Weights of a small GPT-style language model, trained from scratch on English Wikipedia: normalized queries and keys.
Each number is 128 + 24 x the weight over its row's rms, rounded and kept within 0 to 255. Layers, rows and columns count from 0. Numbers have three digits each. The size before them is the row's rms in percent of the matrix's.

# up: layer 10 MLP up, 384x96, rms 0.217, rows 215-343, columns 48-95
# down: layer 10 MLP down (transposed), 384x96, rms 0.0511, rows 215-342, columns 48-95
up215 114:139145114141162100157144149156121102128155113149063119110104101119141180100101118135125091133079100149137103149111162113130099138099140111128132
down215 117:064164107092096142171146130130139122114124158135108123146148084119120140112161138159098135147132140167135156196129147129127087140150123101114140
up216 087:154145163155124114107092177124100142182117111138108146145131144127135126106108096144107113093121145138143098124100113137129086113124138145116127
down216 082:133150110121167131127140116146101152131142125134139121128111115167160086101117107136077154092131139124145099199115127129130114130100130112114145
up217 091:141085162106147162136157124112118118145108084116119129178160125158130129118142114129146096074116106133158126131170145159075124156115124111123126
down217 087:124111125137164140096148147149144082143114108093148105132143137127166153120131125144165147101117146147132124135140126134096153109137132176162087
up218 105:122138121133133165118177151137137133150110142136117104089125127137118107166138135074126126108182146145102125113118072151155127178151143082116102
down218 103:140144110135158134141130149174112094138157155126085112124146112108118124122151129152168119105103127127105175137124132148125103106114116066118138
up219 094:155126172125132140136143167111157139206107136115117127158161120116178097103119160131133138132123119109137124091151168112138080141153149110138097
down219 096:145163093127108106137150077172078091128143149115141148128124160126135115120123127131115087152152136099124127131116160147130147125134102151147127
up220 089:117128137163189130134153149150134124128102110117098126151104082110132102114119107092126128125114162114087124155106185170108154106122162100066139
down220 089:109160145093153133190151149135080152120119128166124140130139176134090152118125143124126137100094208110126141105098118131142066124111109104175102
up221 096:099133140109152152157173129140153147137160117060148085095169185129120108116113157118136073133114155123130182124125122127127103139114142181135132
down221 090:114129142122128133117140114143146108113171132097133129111109142142163103155138127156143130098068137120117127147143113111121149120097146188136115
up222 117:158151119109148146122131135119127110138133127171161147172113153093143133171094175148127090133143109120156155130134133115131144136113117118110116
down222 114:134108092154137116106136135111114099131103116116111157155126174157145196130153176131143144077132142112147138148112119100126078115091168119094104
up223 084:107116153138127119100170121152104130149097124113054097137121119093078087168145132153152156149107163149158105168153127133106123128120103139122142
down223 091:085108146172116132121077174116132119119149142109158121138131099118085101152130127147116098119188138164117153097153133120108105154126113108097144
up224 121:108129153133155158130105121153118141099120132137115153125094168151138117128084125118117129139164085091122084154085103157113141153113142123148142
down224 107:099090101120161114129146105086112144137142168092140144171131181144136176154118138160128148125130144095124107115113135159078108139142102128121146
up225 103:185164112112154135115137112148121116079132109105173147147138139129111141160148089111123114097150148172159154143114134122121160123094093157151126
down225 096:187070122115122169102131134141167117134098121126150169147147141115103111152142155126172118127125125169120148117161118118162156135137130086154086
up226 083:157154143105174124119097117125163157125114090118144115097112107145103155088094134109126129139113131152127121117173152093138116150118089111107116
down226 091:138164125135128118096061138077176122106131132147058089121143147135096144156136144109158121133148085142129133113171134105186138151139114104083129
up227 108:107143157150112130096141158141105129135131064156162129138148179112141129155132156095130125158146140149192100135147119145123131139159116134106143
down227 100:125177132135149138107174138118132099186172167107152146098125127116121118140147160112134130118178145122140140125148126144164139149135121160138157
up228 089:146131122182098147164110122162101112110138124117108143161161113123137133111117089113158145125164116131131097115159141112115135144121164107115159
down228 095:127150130113139116128056118101136132163111150117169117093138091100153162126077159175168139117146144090118100127125150130097166131125123108138135
up229 048:108136125118137134116125150141087136104157170127136130104140111180125146116089105133132109139151103144118086149066096161157138099132133135095104
down229 048:096125156108109068140128126115145105152159127162145143147146124141108067097119149149099137108103109114122113089159150103127151181122120143130141
up230 115:104115134143112155165181097076143136107152126158146112144080107118115113102147169158125112142179155145124125148138142151146148100131128118142141
down230 105:155164139143152157115147151107146176085112139114128145106136121122116162103132091147109138076134119096132138103162160158128114168129142127126096
up231 119:111108175139135102153200154149120129149110140148074159129143178129139115142127131097108147113114124093160143096141126143083122161139143112114144
down231 116:110180110154151140108168127163095087125117142138160111128143118129171170132134132121164133143150157111116143123101142134114120190127142190132114
up232 125:101148122117183105113144109116090137128176140119224127134091119123176136121161133160157094168116118124124103132151155149131147127101136118135125
down232 112:128145129161124119106114121115086155153137105145164128118102087131139137070141141133106159174173122172126099086167121130180157109136092115118144
up233 105:125121166143123169173159083093150131129166114143127139097117099154160113120130164113126135113146111118117122118144129119085127120165118145119136
down233 103:094136116141130107145143122139112132114122086132114132155153157119097076118133113142107141141129147066115190116168130123124062125099130131133137
up234 116:123126117149142136169155140167112144152118152135093123119132146125138086106169127093079090137117158156145071115131156171143117081108079139118163
down234 108:120131119116085125161147136115164124141101121092100144140171116131137104134134157073134109126118128150163134146141100133083121116149119139111175
up235 100:128148128132133121110141098195097140150172130127143161104126109165103164116120126136186153123136120145110178151142137070137105108092172086140140
down235 103:117102069148133143162164127092165121148131077159148134130105142133105149115114128102169130121120127127127164102156166126110135148140087142113151
up236 102:054158066159113098108171149104113101120115115128132147146144142130121115097146115114137118164100122162117132132154171128136112119148168099149098
down236 101:157118175121130133198172119171134158092135146124146131095156109135125107132086125108154163093126146105128124138114121137131102119120144076159144
up237 094:105151125139116098176117141142112103153141090112162084141131172152119116107135123130118067145148131118150112121116133125120156140122092170117150
down237 095:148133129131153132099162118127118122115145179136169130137112129167122139146181149124141156110129175133159119095106191127135133151132109128144108
up238 088:132127131117123090135117125124091092168094117195120100098149142098102135134139107138115114133109102171169097163125125141137127153123096149145148
down238 091:091086131106145149146133162106103150136153086167150096133115128111130154183079147162150149157117119112111120112087155132125142133146069094135151
up239 095:125134148184149127152103105160143127205128122075121127130110160152097110104104110131085130154135091153110157130185130156144109140090132142154102
down239 109:141119139129134121149092111137175148155134132083123082150144076159140133185125145116114114172151110107108106150139131146127162132119152084133122
up240 100:103132178119127144148139149172126133129161152155138109060120138117114141116107149141110108090179088142117114187137119153112141108100131154156149
down240 099:188147137114166106137142130208141121119144159092119121128114116127148144104110142113147102099124094159145085104169129144136102085137129135130089
up241 100:107119119163119140136156142146154097129100152135080097121149108112160118135155125128166116100158159122149149129132169114150097104166071143139148
down241 099:112102085148150133108110175081126132132124099179090100127100123162161150130106066132165132070115117124132114108127114118133132099076118092119121
up242 109:104137138130134113088150149156104125109127126122141158120109119096124149154123083154113059087134124135128109123129125102077161176085106137114122
down242 100:129139116098104126121133176197106129127117158162151124073133133116170122134180133134105097115107115124123141169137141148145093116135140123130132
up243 089:127102109154151123063154097108147100123145130118099123089147085129131131107167109112155097163131162112134114134108112113112150100110103135129109
down243 092:169127096133158143125151128114153116082159149177152129111115111163115125106124171110155096107134131112137120119116117126138171128090116102141122
up244 075:120152110134156103139121140142152145120099140145153123165110136152156146154153144131079125127120174136148114112175138089150127088135101153137158
down244 071:145065142149118140106129091151161115135147136131107146132091133123096095111139169083107110107115117154149126148115128097109115169140150157138112
up245 082:156118137122156178115131144130133149163133123132124134095148138118146143143152110118122138103132185088111114104131141151078137130118131113122118
down245 080:128119136171093087111140187094091132099137071142141130114180128118131164145081140116168118115138103085165141095134112164117120079115113129155102
up246 112:113171121155175115117084144090106153153157055123109132133116145142101141139121114128095098111144129154130108097138176128142171138133128129122134
down246 106:107163132171135141070119120085105150118132147171125144127099132189106136119139099143108145080147156116115108136088106136114153078103107121139162
up247 094:129131115118126139129084148152111106127128103117123142082169121122165143112076094160147125122130124107130148100149132105084114127127135151127118
down247 117:157121124174103106055104146114102148118127119109149155102151107132113152107115108139142154151118138108171140114096115108131167121107107141131118
up248 110:113129156168106114138158103163144127151127145130176096114137155112131152133116134152141107129120177133085100148123112102135119094159161129092122
down248 107:151088126130111157102107108130155134129071130132153125168136141184124127097125127120127102147123107165156100114157083152097134094109148114163162
up249 123:100086133106113121101142104117131141155124168168134165121078094117135098150139109118106138123130137139146112151120140119126108130109115138086099
down249 115:119206131136121158113124133117146153130126191149158132135143135145152139135116139130162158140099107124139136140154079169093084093118172120130151
up250 109:082159150100132116137111109123132141128158104095137149092101149129117128117093131179130125155161152126186162170098127139093155121124114159126137
down250 113:125162110145158152085127152140127076091112138148143146121095170111114159127147132154127143150132128094128138113108084148093146099135076162153111
up251 100:151142133126087142129151101163133110120131067116166117111083122124130128130141132077126062162135180125147120105116153132116112076122088105160109
down251 108:104088134131100100141132110115163128155135096112106114106129114123161142114079135118155157132106110130106117102156091135125122114116168116120130
up252 061:127127088136193171116144125173088092138114149139081129124138128090133132160115142163165155123148102104082134088120132159149098094070088104137111
down252 061:141143104127099113126125150093130108112141114172157127162075071132128135103124152136115161139127115148116136125143146139165095133123142119123129
up253 109:148085159138174127111150140151137114169166069130145146111150104125146122150158109111144133128113149150149161086106137124135119125142107152130132
down253 105:127149112136136119133137153179127098145146138111127115139133138129135100159130100128168141117122073107115121128125104108110099166181124166100136
up254 098:138155153095140151096105074085087127134133149154156175123138129171116093147137088161126131102132145137148135124104131132142151098128106100117144
down254 096:097145139129162114076097093053132161141110100132123092137113120155130147110128159131112104113118133117171136094137109139096138098125120157160131
up255 096:126101147123141158137102133154132111134120118148107070135156115165110139133130097121132092098146135139126172121175152134096116150140140156110134
down255 095:132073113120127151168130138116145126117111119108099070146147171129183113161140125123116127115148065139130160127099114109133122130115136143085174
up256 107:119127102138139164141134104114105117137134103111134171133104178118118136128131152132162119155167137114102127188099118108131160123150133155090143
down256 101:107130125142106105123151159120095148110172107118101125146107104067157117172137122151192148113153067126137115108135087146129126177104122108117089
up257 108:134135148107153116126130157123178129140144139143161112105149136124108141139150113143137104128127160142155065111115151117089150135144102142079155
down257 113:118149080138136166090076109156089153136189089116101116161111138133142114174144105101107122140141117109098118133120111140140138131143141108104123
up258 105:115161106106100139145132100150074124113128067127136120128122130117113141145134123139152126113106100156133127154161128189144134118104106128125085
down258 104:144126128088116157161084136127138124095154159143119097154132140135141111125131125120139133089085115127141137108150120091153108176129129106129129
up259 102:100111149133144129119117145148092133161099098144127136096124141132117113107113151149119110162112138157105155101122099086149073129083098169147062
down259 099:088080101088124124079096116145089166123090122119153156138133096149170130072110114154102124100162097140090147128150132140177149112126137144146149
up260 104:129110130100084099105115121129137080130106139123098129125119119099102142115143133131158080149150131132096105140135096115101112150158127099137137
down260 101:145126111137114154083131110084146161164107153129110133085117115164152148132146131107056155089111140174136150124147175100154147133122123136134144
up261 095:082103132157135127171128155151109111162164130143133115142131113137142110173106123140144150158170139138075103127193140126146157092140117147143123
down261 107:095110120183133100147135129108160134076120161127131132150113097131124147133139100109167115108155186116129138135148071101131152144119178189122139
up262 110:129123152144125175132135083133111153153144150129102142096128142133090101127116110130106138154096140136100167159137136080098129101089115143126150
down262 102:103083133120137096106082128117118153115113120142133115131173100128095111071139139113144087164122133113178100144136109086132151100122138119131134
up263 082:141138089113137153095139133155135118080156149161134078132094120163134133131103167135107113112111111102177104129159126176102116136157119102109084
down263 085:106127148130087135150131108116135106126127143138076134121114167121132100144125138147118138137134166155127113093130121114150151149124137164137175
up264 103:159086131130150137117124089100079098140128147118106132123139129118127145120150115108112137142184120158112123142073147070131102107159145109115119
down264 100:136158149102125112127144114155134115153170131099154096120096155142177135101153125085068135137119102089156104109124105101147136117125151147120115
up265 121:167118111143136081151143089162088159132132099135067152095107117157127123139115111151148082084156110146163109141139132111123169118153141099085146
down265 123:117114154109131136130125147125161167112157108121129108137157144136098156169115130142128126123135128138146125124142117149137107102171151165134081
up266 094:096155145106145130167140146122181108158070115122116121097121106072167083125115138161142095104117117141108104112106099148096142139117156125130111
down266 119:088120111121114137130111127146175106169106119152087117118115117118175121093111153101188111119116120120113111087126091148136127113084144130104140
up267 090:137118126115098123135141112174156130170125152148171127062135125144103137131153090166153116163119131175140146121142141098118091143145166092151165
down267 095:109127133122110145132168101112113117126103160107084126135123087097110134126121127165098121085140126164117117119148164093085129125139100146127156
up268 123:123136150112148163141105111132091156128114136139133109164144114157124108146096141117130110148166131101116096166118140090105122155152180194121107
down268 126:112138152149134127122124142166127097074110136106147151107152141121137163146095112091121148120131107086150168151124159104113130182115128120087122
up269 074:097132174097105137173154083185141168146135137128118123108107141171095162153158162155121096137159090122102053120115147100122124133125108098113112
down269 086:111129103129099124108150103137088108106155108122120159144155118108106088185142142119108066162122144126098124171141136129118128112141112117158140
up270 129:153106152134146154138131111106125129146207114095160117131097077120174096130141137142152130135117114136097121094129147096105144142138114158127149
down270 115:159109135102172126157111118159143098122162150117139130172101097108151128186139155144107131139136120168125136137145152137109129144104131128118120
up271 075:096098171133135107160185127155155112172142103163138129135149113119109131156109137133111109147103094154157127094137153106114134171139146122126106
down271 083:118105088078158120129168139119094131166140136149153109128147116134123114133134117135134134122174063132140202074094121101083101119139159073098164
up272 063:106079124124167147118104098166134171152104125116129174149145118151176109152102142098118087121148131115130148137144102144090136132085128179109138
down272 060:127134147166124129143083081137141134108159164102122114114146147156142152149133121143100133088114136112134144147126173156131102151123096140124122
up273 109:109097129132129104158197133138118126105062125127107175161138147113114138165100078113144112120109115183141129133102117108121104109081106146107148
down273 101:145118125101113102083107113165119141138151111102179126110106149134125140151126126108107132181141128130107135084103166137132153080137123120114116
up274 105:078129164129124148119137148144140125152155096145088155124130084101102148128132108130120120131140131140147127165114161138154068135121118095138085
down274 104:129140121136110095128180121105112151129145117130116162121159155137120119086122134147121118129125147144112117159091137158109128098120118095113098
up275 081:119137136153138173141143131143116169157122173128111092154161133120123120128126137099195087142114072130137139127159097154136090095108139184158114
down275 082:116128130129141186157143105163152128140127136104107145100111082133161124107087124130093111123101139108142144175125121132121132124101133105121087
up276 093:162121152105144118083150142107176092134127127134150165112101127101137148142106089116055105123103090126160148101148159078128119158163136112118123
down276 093:096133175109116166142144135147172148107094121123149146112110106138131142114132112138126091137163117122153157132112139100145076127112098117139139
up277 078:181140111135144140114139126152140119171156114080093120110108124133127118110131121168120149146113133119137121118159093133098133162132094119122094
down277 084:141148155158150177117114127138136167097130115159116122102139122144113128155117108122100167199130101154130143121139121102136112134137111155143115
up278 082:115089138119154158161103164124107137169153157125172072145129158114105091142120164123148134139162147147152085149123141131117126149107174154133136
down278 079:142134065140143121162161182137137163093118147141141063136150097092101090180096134107110135135157079146158141099107108129158153097128118100106131
up279 102:139117163143125087065123130139117108125101141132149139136128132115176136163107153115130104131123150130146089119132126133122173109122097136145145
down279 095:141130127116137139083140131109130141091112158130123103137130110114122158072149107135124093115129154108123188131134115130115096120116140115145132
up280 104:124109121136162149121182179172109123158111100141123136135119104134138138133144116118170135113147157128131134138123108115132116116152114131086143
down280 111:104156163127140157131171128134136133157092143085145131129147105119134141098171141118149159121132141177143149188123148117140172154124111119063163
up281 098:122107175143107133184140150148125144099130098155116156111158127105140060116089128111122097105151132150138153161157112091093113151170152136120131
down281 097:125105100167132117145121136094176158137130111154114091130085108130107132117089126117135121135107135148116107170095102147152090106083194101108136
up282 103:091133115086153133135132163126112101106126141106158106122109118095132096126108140117126145119189129112144129183167148161130118165136117109118118
down282 112:110115086122095094089090100105111113148097104117105141121132089127122096117093150147103127144128125163115145133176135109127151113123125119171140
up283 076:157118165109153145128141153128138152106101119122116087136140165114092137120129081155175138115131108172115118094159126135110139125106136141148105
down283 081:104158170124145148133154134152132106107113203144105132165138111145138127167139119124128108131114164126143132095101116115143118140121127074134153
up284 078:078128134125108135160126150075107166140127120128159115157124147092141102141105122107112095135156145096147113106074092111163128131126120127131127
down284 077:119122131135116108130128152129132129103100152164174166144110134128154102126114134124090139067157113131146135139134072118124126180128108094126122
up285 085:147133133113142153136126120108117103165151134141140138112134117108164118063125123121153126105162125098136152050129141086144122122130167177116123
down285 092:107136135138115116130127090115112176136117149146115105108124123128154151118099110119084099155117132159106118133121121082193136129126104150126144
up286 093:090103122141127123087139123173114125164179128101150123136138130072136123146102121102150132148091122151112108123135100118109116071099127136111119
down286 093:115097091136119178139102130130116080109117133127125109133102152123107121171131165095149106116153104124135120143103102150125138114112150114175088
up287 107:134122161163081105136113101124145077122109096123093114116142138173108117129121156135071147125187136098153124152101141138087167152153135119120095
down287 097:149113119149135145114091112184125073085122100129101126101128155136159139113174127135105101134180098125115100131114110136120135157147118190134146
up288 118:078150121111085108093114122167116135143151125097112158098136113084161128109093156149104118147127150142123143122145151109115131169097139122125114
down288 120:146116145104139093088096072145127144106094112075101115150099081117112097111129124100138148073102119155154207127096074103151145141105124113109133
up289 103:130120130124121126099178153124140142141103127156094123059109117121169147121187101159117102101130174126154119121131140167131118153129117134153104
down289 107:089126128109137148132096132153129142129153156107138151131128091101110154130146133130100077142137144096166142139072144126119136100133111120143124
up290 103:073112150183060128079145164173121151123099109120142141119163142146121142133148092112129065084114149101170106128151093119138121136103137130141131
down290 102:099128106110107175153103126129135116147122160144136167132137117113148124093113155142138108129116128124114122162143066104094122139102154143103162
up291 109:083108152125122133153126136143067127125128089141118128116144146184139082128114146111133104134110153124102110097129122177160123118117148148131173
down291 114:140105127118136151086133118130098104126088142134178172137126140138143109147083132126135151111107152104119114105104120148088155123142086093127127
up292 097:154104116101151151095105151126117130160162179125134141156115128143117138158163131113122140070164152165121096123156158119158106078117106131165159
down292 100:125089170121120124128104114149135140070119135103104115117144119147145160158103128112173138108093148098129111163151129150102141117137157102148108
up293 096:159167149134151124132155107129096148150176136132160115108122146160116153109147087132114124150110126078128106153114073100087137132088118090114143
down293 097:141142089111100115155109131135164130117120139168118130172135159122120106129119163126130080099110124073067097063162148161171118143120120145128069
up294 078:113129113150157132162125118160100114151151106114161147128141151101132143168081101086107157108114161137152123143153135130148104134139157146118168
down294 077:095149146158137144148132097095142167084132131141108111109152139119117134129107105140127142112144180122123189081149178126122103111113114119135135
up295 096:114186152172130119145115112127111124133088098104133128086114140130149116169105073126106099089153128110119086143132146124119137097109133135114184
down295 103:125100109154139135138149120124124109143140095122182153125150105128163182110081131133152146107144122123086158142169129127085138121148172128138173
up296 096:114145157107135150143137136183129096112118135159146159155133114102145143168145122119073151139164120145149127080118170185146154121184092137148111
down296 094:124136143163178148170149153148134121083146148133150127117128146136125164092149132100125117127139152079082154112115117125126143154123155141116141
up297 083:151128136093142127135115082160187165170136110110130140155154129129142103146139133130142129171157156087148119173173083124108094118091123120159113
down297 084:121119132103154098132081135114128114121126133136149114141143119150124085137102145159155136154087101090097175143128074167094113143095120157142151
up298 103:119129141119099144121097188170152121096124124121101133126136144142172110090116140099138147130150123163130138129153084143119087114134154113146120
down298 110:116147148073132131108113138122137121101182132125146101134138131096125112133165164180158130126116142131125128126125154170125131135131096145129135
up299 094:121141123137161126095104196112128148177135101119117138177180124113130109133150143108107096108168111151142092115132117104123143174154173125091114
down299 105:116129131141127113144097168053137129121123097149133148141143145112117137060125142119125122168141093118123128099132135091108132130148132145152116
up300 101:134159142163084152170089159150138123140189110154139118118096100158113110125130144098132146097144105151107134159100110166123101145132122160110137
down300 102:106118150127123097141122109131137132132136124148131133120114099139083128144163095143110153122136110117145132137060124117154159125140094168131107
up301 109:105112140183112138126136110096176120114143143157116122075189115113130136161150125105146107140106142113143122113091126093104099137141125140121118
down301 109:130127135110135116136131160175094161124140127130144108087140112113169133111131115118079155132121122139147168169126165112106106083147166131120125
up302 077:156126140083132084110122131140168055153141137119151107153131160121118108132126104144176081152148155111131103111134075107111114114113125141117109
down302 091:145137149102118115152121091100151125137131110136122104121112169133108106104122107145122147086133162157110127102112110138110135113113075109143137
up303 119:102143156116121091143133054162108104094122082139110107091121106106129123116093100141120147135151124126139123155143088107142084154121134146073119
down303 128:124161116142139166133112162157150138150153134146150090138081137128169131135139185121157154159108133091096092104130165165155126122110146179150125
up304 100:122138123140110155120133129118146122088138122162121119140131128136139139146139128147109137087111097137203124097179144123094180170093118139149147
down304 100:166127130134119138129143114134123134100114129097141117126142157103122110130108156121173146133107098147182157140137169151089092138149113104130128
up305 108:119131175134148086126169148119123080140093111089033111143124153092134117102124130150093132121124085107150109135119148110128111118130176136108142
down305 103:127132102145101121090119143116122159155118122138146145085116113137103158127165129126163129120131127150149112144129118142143142144101104142216104
up306 098:073124122121124122171139111163147086162143080119145118148146113142125172142117143169088122117128136106127118118143174121134112114179149157134133
down306 094:117088122110104157097169127127119123127115095142141126127137167157123129132145132101153131142098146083139107091137098122071117130150122120121119
up307 111:139123192180170152107147111122109108142139143133138131130108179154148117110169135121118106099185135131092159111136175148145117137160153127100121
down307 100:130083113118130162130139117146150111150122145123164146107123164090096125091176137076186141113153145129108183131115106153135152134140121148103181
up308 104:140112106149138158129118127110138162125115111120141104129147102117178166148107125096087125100158139133155154093133123143104093126165147153131130
down308 103:138071089148120114148152152143092117189154092168140168125142148144147117099125134150143139126098120148111133093077170123166120129154128152109163
up309 105:087145136131167137101178142133104167101145104128135140160115104153145134152152132133114146122128098079094098154132112159122174113117141135147116
down309 098:138122106112160132149088147181155149125103171135094095120096113113118153170113145112129109103111036120078093116137132173105156118138108139094092
up310 109:135126172160129102147132115129100125142143082132128126104127098107106100143081118100096128138161163146132134125169152157159130125079120102114133
down310 116:105111144130129100139151122083152148178137112091149128102142160118131165114088112123115167079145152158137181147131115128131117109098129120113110
up311 096:109174122111140153180145158127083157127138097146132120089106127139131136151111093150128136143135129109137140121159116133152105135149100180114152
down311 106:118159099134132144154156150120097137145116118151132127128129115160114095160124162117133130146121165126102166112158106158153130156126126139139122
up312 102:127090128116155080139135133149113121122094105088123115084105143137137118128104112112056117126152140087153102136120147085139171135138070123125164
down312 108:111065135138154161119159141074149131124149120119160093141117132168160082126110153123112161087110138103166116081126131137140132102108135143166148
up313 114:172164104135119149131159102172118126123137171118143154120147105120107113157117132140113159159127119104127159157141125127111138111093191120101091
down313 114:116065115171113162131133141132123141097124123131127163163108163165105119187144113143139122123157164138120117126112099147102109101101175144122115
up314 065:134173154165093128122088158169180133170163158094138108129114143113178134112149124107099195125149125138123131171134108153139135145151124140119118
down314 061:172133119085126122111101129141090124122132138123163098130112104117093114141096146098135125159120153099123157124135107102147102066112100079111119
up315 115:161117186131120150104124135124113108127112123151112135076094109142107097167169165143114154136156120149163151119106128101129082138164117140122058
down315 111:111093133137140150105130169114130080139084123132125123142163137134137148123151119148119127151140172141138144110103127082065089092134125158137112
up316 094:137123150132134145130143141137135099136140122108129195173145105119120140142098149105140153103100122155101095104112125134119141170128097183101107
down316 095:113146152111084099128117139163172147151164147135136075109143102093142132146120126116164101103134125154141117121100124111127117092127135100166097
up317 054:109138165151110128118132135148121079115176118122148127108088143107131152127114083113140105140130130110191103158123115157138086145124073119146105
down317 054:133143128116119178127132090131216123142145117169133147142126140210127159121168102110136107101110129124161115143122106120131123136130130133126110
up318 084:074154140156160101148157126133129143175114184140129111134158129118108095186116164150153115146140129121147131125142106096161112118101108124144127
down318 095:064087101114127134115147127135089134175150127122124128138113115162088138107164090111119136099147131147150118192141136101155158124127083134139159
up319 116:156116139170150129109149105139133111162124088097108108114122112129121151159168123110103097115155150131156113143183185137124094124141150107165151
down319 111:156087182147146154115129126099177148150107114141113117145132118182151153114130132129115156092129179076149113121152144137109081122110138115135151
up320 111:116129142117166135127191135096105140137121096109122129100104138076118145142136106111129093087181127168122155150129141162122134112107104138104146
down320 103:148149159138135134098156118115110117122154094120121113074128163101114137092135110098120138101163098159146125144104093141117145161114086139137094
up321 099:101145084111126090126081143143139142137120118133111151145084131120134107085129138145120141129188171156125099135127141150142143172115117121098117
down321 100:129110147125167151131123136173095145153114123109159130118143084107137126135093104128144092122113073077103124102121084119133099117120125161149130
up322 106:113177128138105134134169118101150148119148189115146147069099172144128118089182141134107132152115100121127121139135137093096132147106132100145105
down322 103:130118127133116133086122163156114080087106144153155153125180105162117153114121141129142134097118157127118129092099146124133118140156110146159122
up323 110:120143141159095131100130088070146141141137146113110163117165162121109126133094148162116075141118094151132120079132126161148129138110134104108115
down323 109:149144127091117123126123162147107097082121134102163110138117157113131142158159140125122108155155120137112142123102123061154118130119135101115119
up324 091:138135101117153151145128141134098128126178131121126105065123187116148135133112115115134111120080108130144123123054141105083107143153105121140094
down324 085:161147104157093125114128129124121108141108141168151171119086136086123190142123124127152114142120142120117111151099109143107174130119169096109110
up325 115:142145141113146111118134132107094137138145119083120142139151125099110116166110119138099108119143108114106102100112130167129139100142133125119125
down325 102:113126122092142079110138127120125118151114154093137129140122156140136150143168140173128112142128117103125092123096137158080068121122113180143104
up326 113:131143113114151098110104122178133120122153139066129128118146127112123099138106156131124101146127116146135091159069148107076158132097131115133187
down326 104:093118136134050105119112128123125137132148151128121114140114114122131111155119156165114110131128129120125116113118132127197119083126150090098133
up327 088:111171163128144123149148080149137105182131088132098148141078108137138147132133173159134174137141130164161162117150170143114137115118107122129118
down327 079:097186122122123139103139124103143133109138122138132199135104122139123156091165102180165164155105101128163131178128138149115158182144127105124151
up328 115:126101104167134131098103169155123114126148166126108132135094109106151092152140157160141060127153125122087092138099099099116166123170114108118114
down328 107:171132162121117167117074127102112180172175113143126151108118114150148165124108094128134137076084128147108116143147122109159137095070167109129144
up329 114:151176128125125140164158107118101114113168108154101118120111126153073154156114103098096132124121086151129099146104130091076131142138136123169125
down329 107:116128067099122165104178098122101116098180140110109117128133132083130140116127154125154133140102136160108124145101123110138109118134126152117125
up330 088:144107131141141156147149139117145108124090088107173139077138173141125106121134116117080133108153090135142136136138173151140097148113149166122144
down330 089:106118063121113118139123170093088108190126112150118130109092157142153119119139093154144112149133086118121119156123125119150095142128134152177144
up331 114:123175142110120147160124142117138123113133148102141160125088134096117110118130080163136157123127144105096129111141133116119118107106086184121130
down331 118:158116176141150150146158153154141105134138106148111100074140128097118110127118123136141142101155091136111185094155129134137109124136149127160133
up332 105:087132161119170112119155115132124155172075137077109159143097103114133088119124142132148128155155113103152138125104130139133113132116170108085097
down332 096:130194071099146093135146092109096134156098131132134098101095093092115148130099133113126159128142132133120142167157124116146150166161109111122179
up333 088:106142172094118169178092122131142148105136104145148177077108047124140122126146124140102127134116123106093146111138118145127149122152157136128129
down333 091:120112086074131126120131162139127133128120146128138144134132101159125106145076117116131135131130126106107102172121107135133155147128105102094193
up334 105:119111158148109088124149106148127124147144123114177168136169144117139142131137127113165140089159136098160133132106079111149133135122115081079129
down334 106:099179117115142167121135162149111083105124124134122121141100122145084075149143101119114134146157123088104126149118135091167148147188131110091116
up335 125:151101135145128142139122135173137126103170173163108092100156125091099119141122148131131126119096183152137105116123088103150114118117160127134153
down335 112:103160128146142133177111094094127133111114159132116115135102164139169130101131143085142173159064130132124100129111148094123158116140156116134150
up336 098:122137121122137144165173151158124068097128142082146117158107120147143155112154155159146102139141151144093143156114134151076133153184219169118117
down336 104:052134154120162091150111149165097104118167108117145173144157132122117109154139122209145107134143156089092136106114125151103141129097147134129134
up337 108:100134176126124138136138113131115135160137117139114119146160145156129132125148114121138082176148138130140174116162097124132183099123123138156136
down337 113:084180141095149141173170120126139144091113119136147117142136128127133122109108140138129138115100124107126178096115150125151165104134116073117121
up338 095:156130133092155124135173144130105129152125106111130113138109160114122175137158120115176082144137124136139101088144130101166151143175148167104097
down338 102:123104128144159140117107143129122138114134129136121134137100130123117165126101129131148119101115151113099126163086136156140133146113073138123090
up339 110:117114126126084150088117108115114111113150141127133123123190155094132137126109110131145114140164110108130078137109118111085145134145128150119097
down339 107:126147156175117144146129083096154123126114124113128133106110136144155147099148165070092146171134141158157155165136161148125097116153159093128171
up340 101:126103098187123150110142130158151148129169128117124082134147118177120127144121101136124141171138113115159123131152154129098124117171160141091144
down340 094:115131114095144185135146092144120117154105122125133135136124170092162130145131114118075123148123100145112113134113143116141144125098125136139109
up341 093:141151126143105158150151113112100128119203100141112144102189130124141135111154137141131133159119176143138122106141148148094105147134174139136111
down341 092:106107156136134117134157124128112094106069188126121118130142123096143114144140106198150106136173139081127104163093164077124114134158139115172112
up342 106:145136184136141181158131102081145088138149111122096112169159125171116116128129119158152132147133111139169139167127154085147123125092127114144109
down342 114:149146186102143161119118105169169108122152159109112129079152108142126137120117114133116107161159103091165145130150112096095119074107095128114153
up343 076:101154111173139168163166110122096166148092125153122122114111131124111141146098139144124158134104118086116067138139116129137169129109134097109123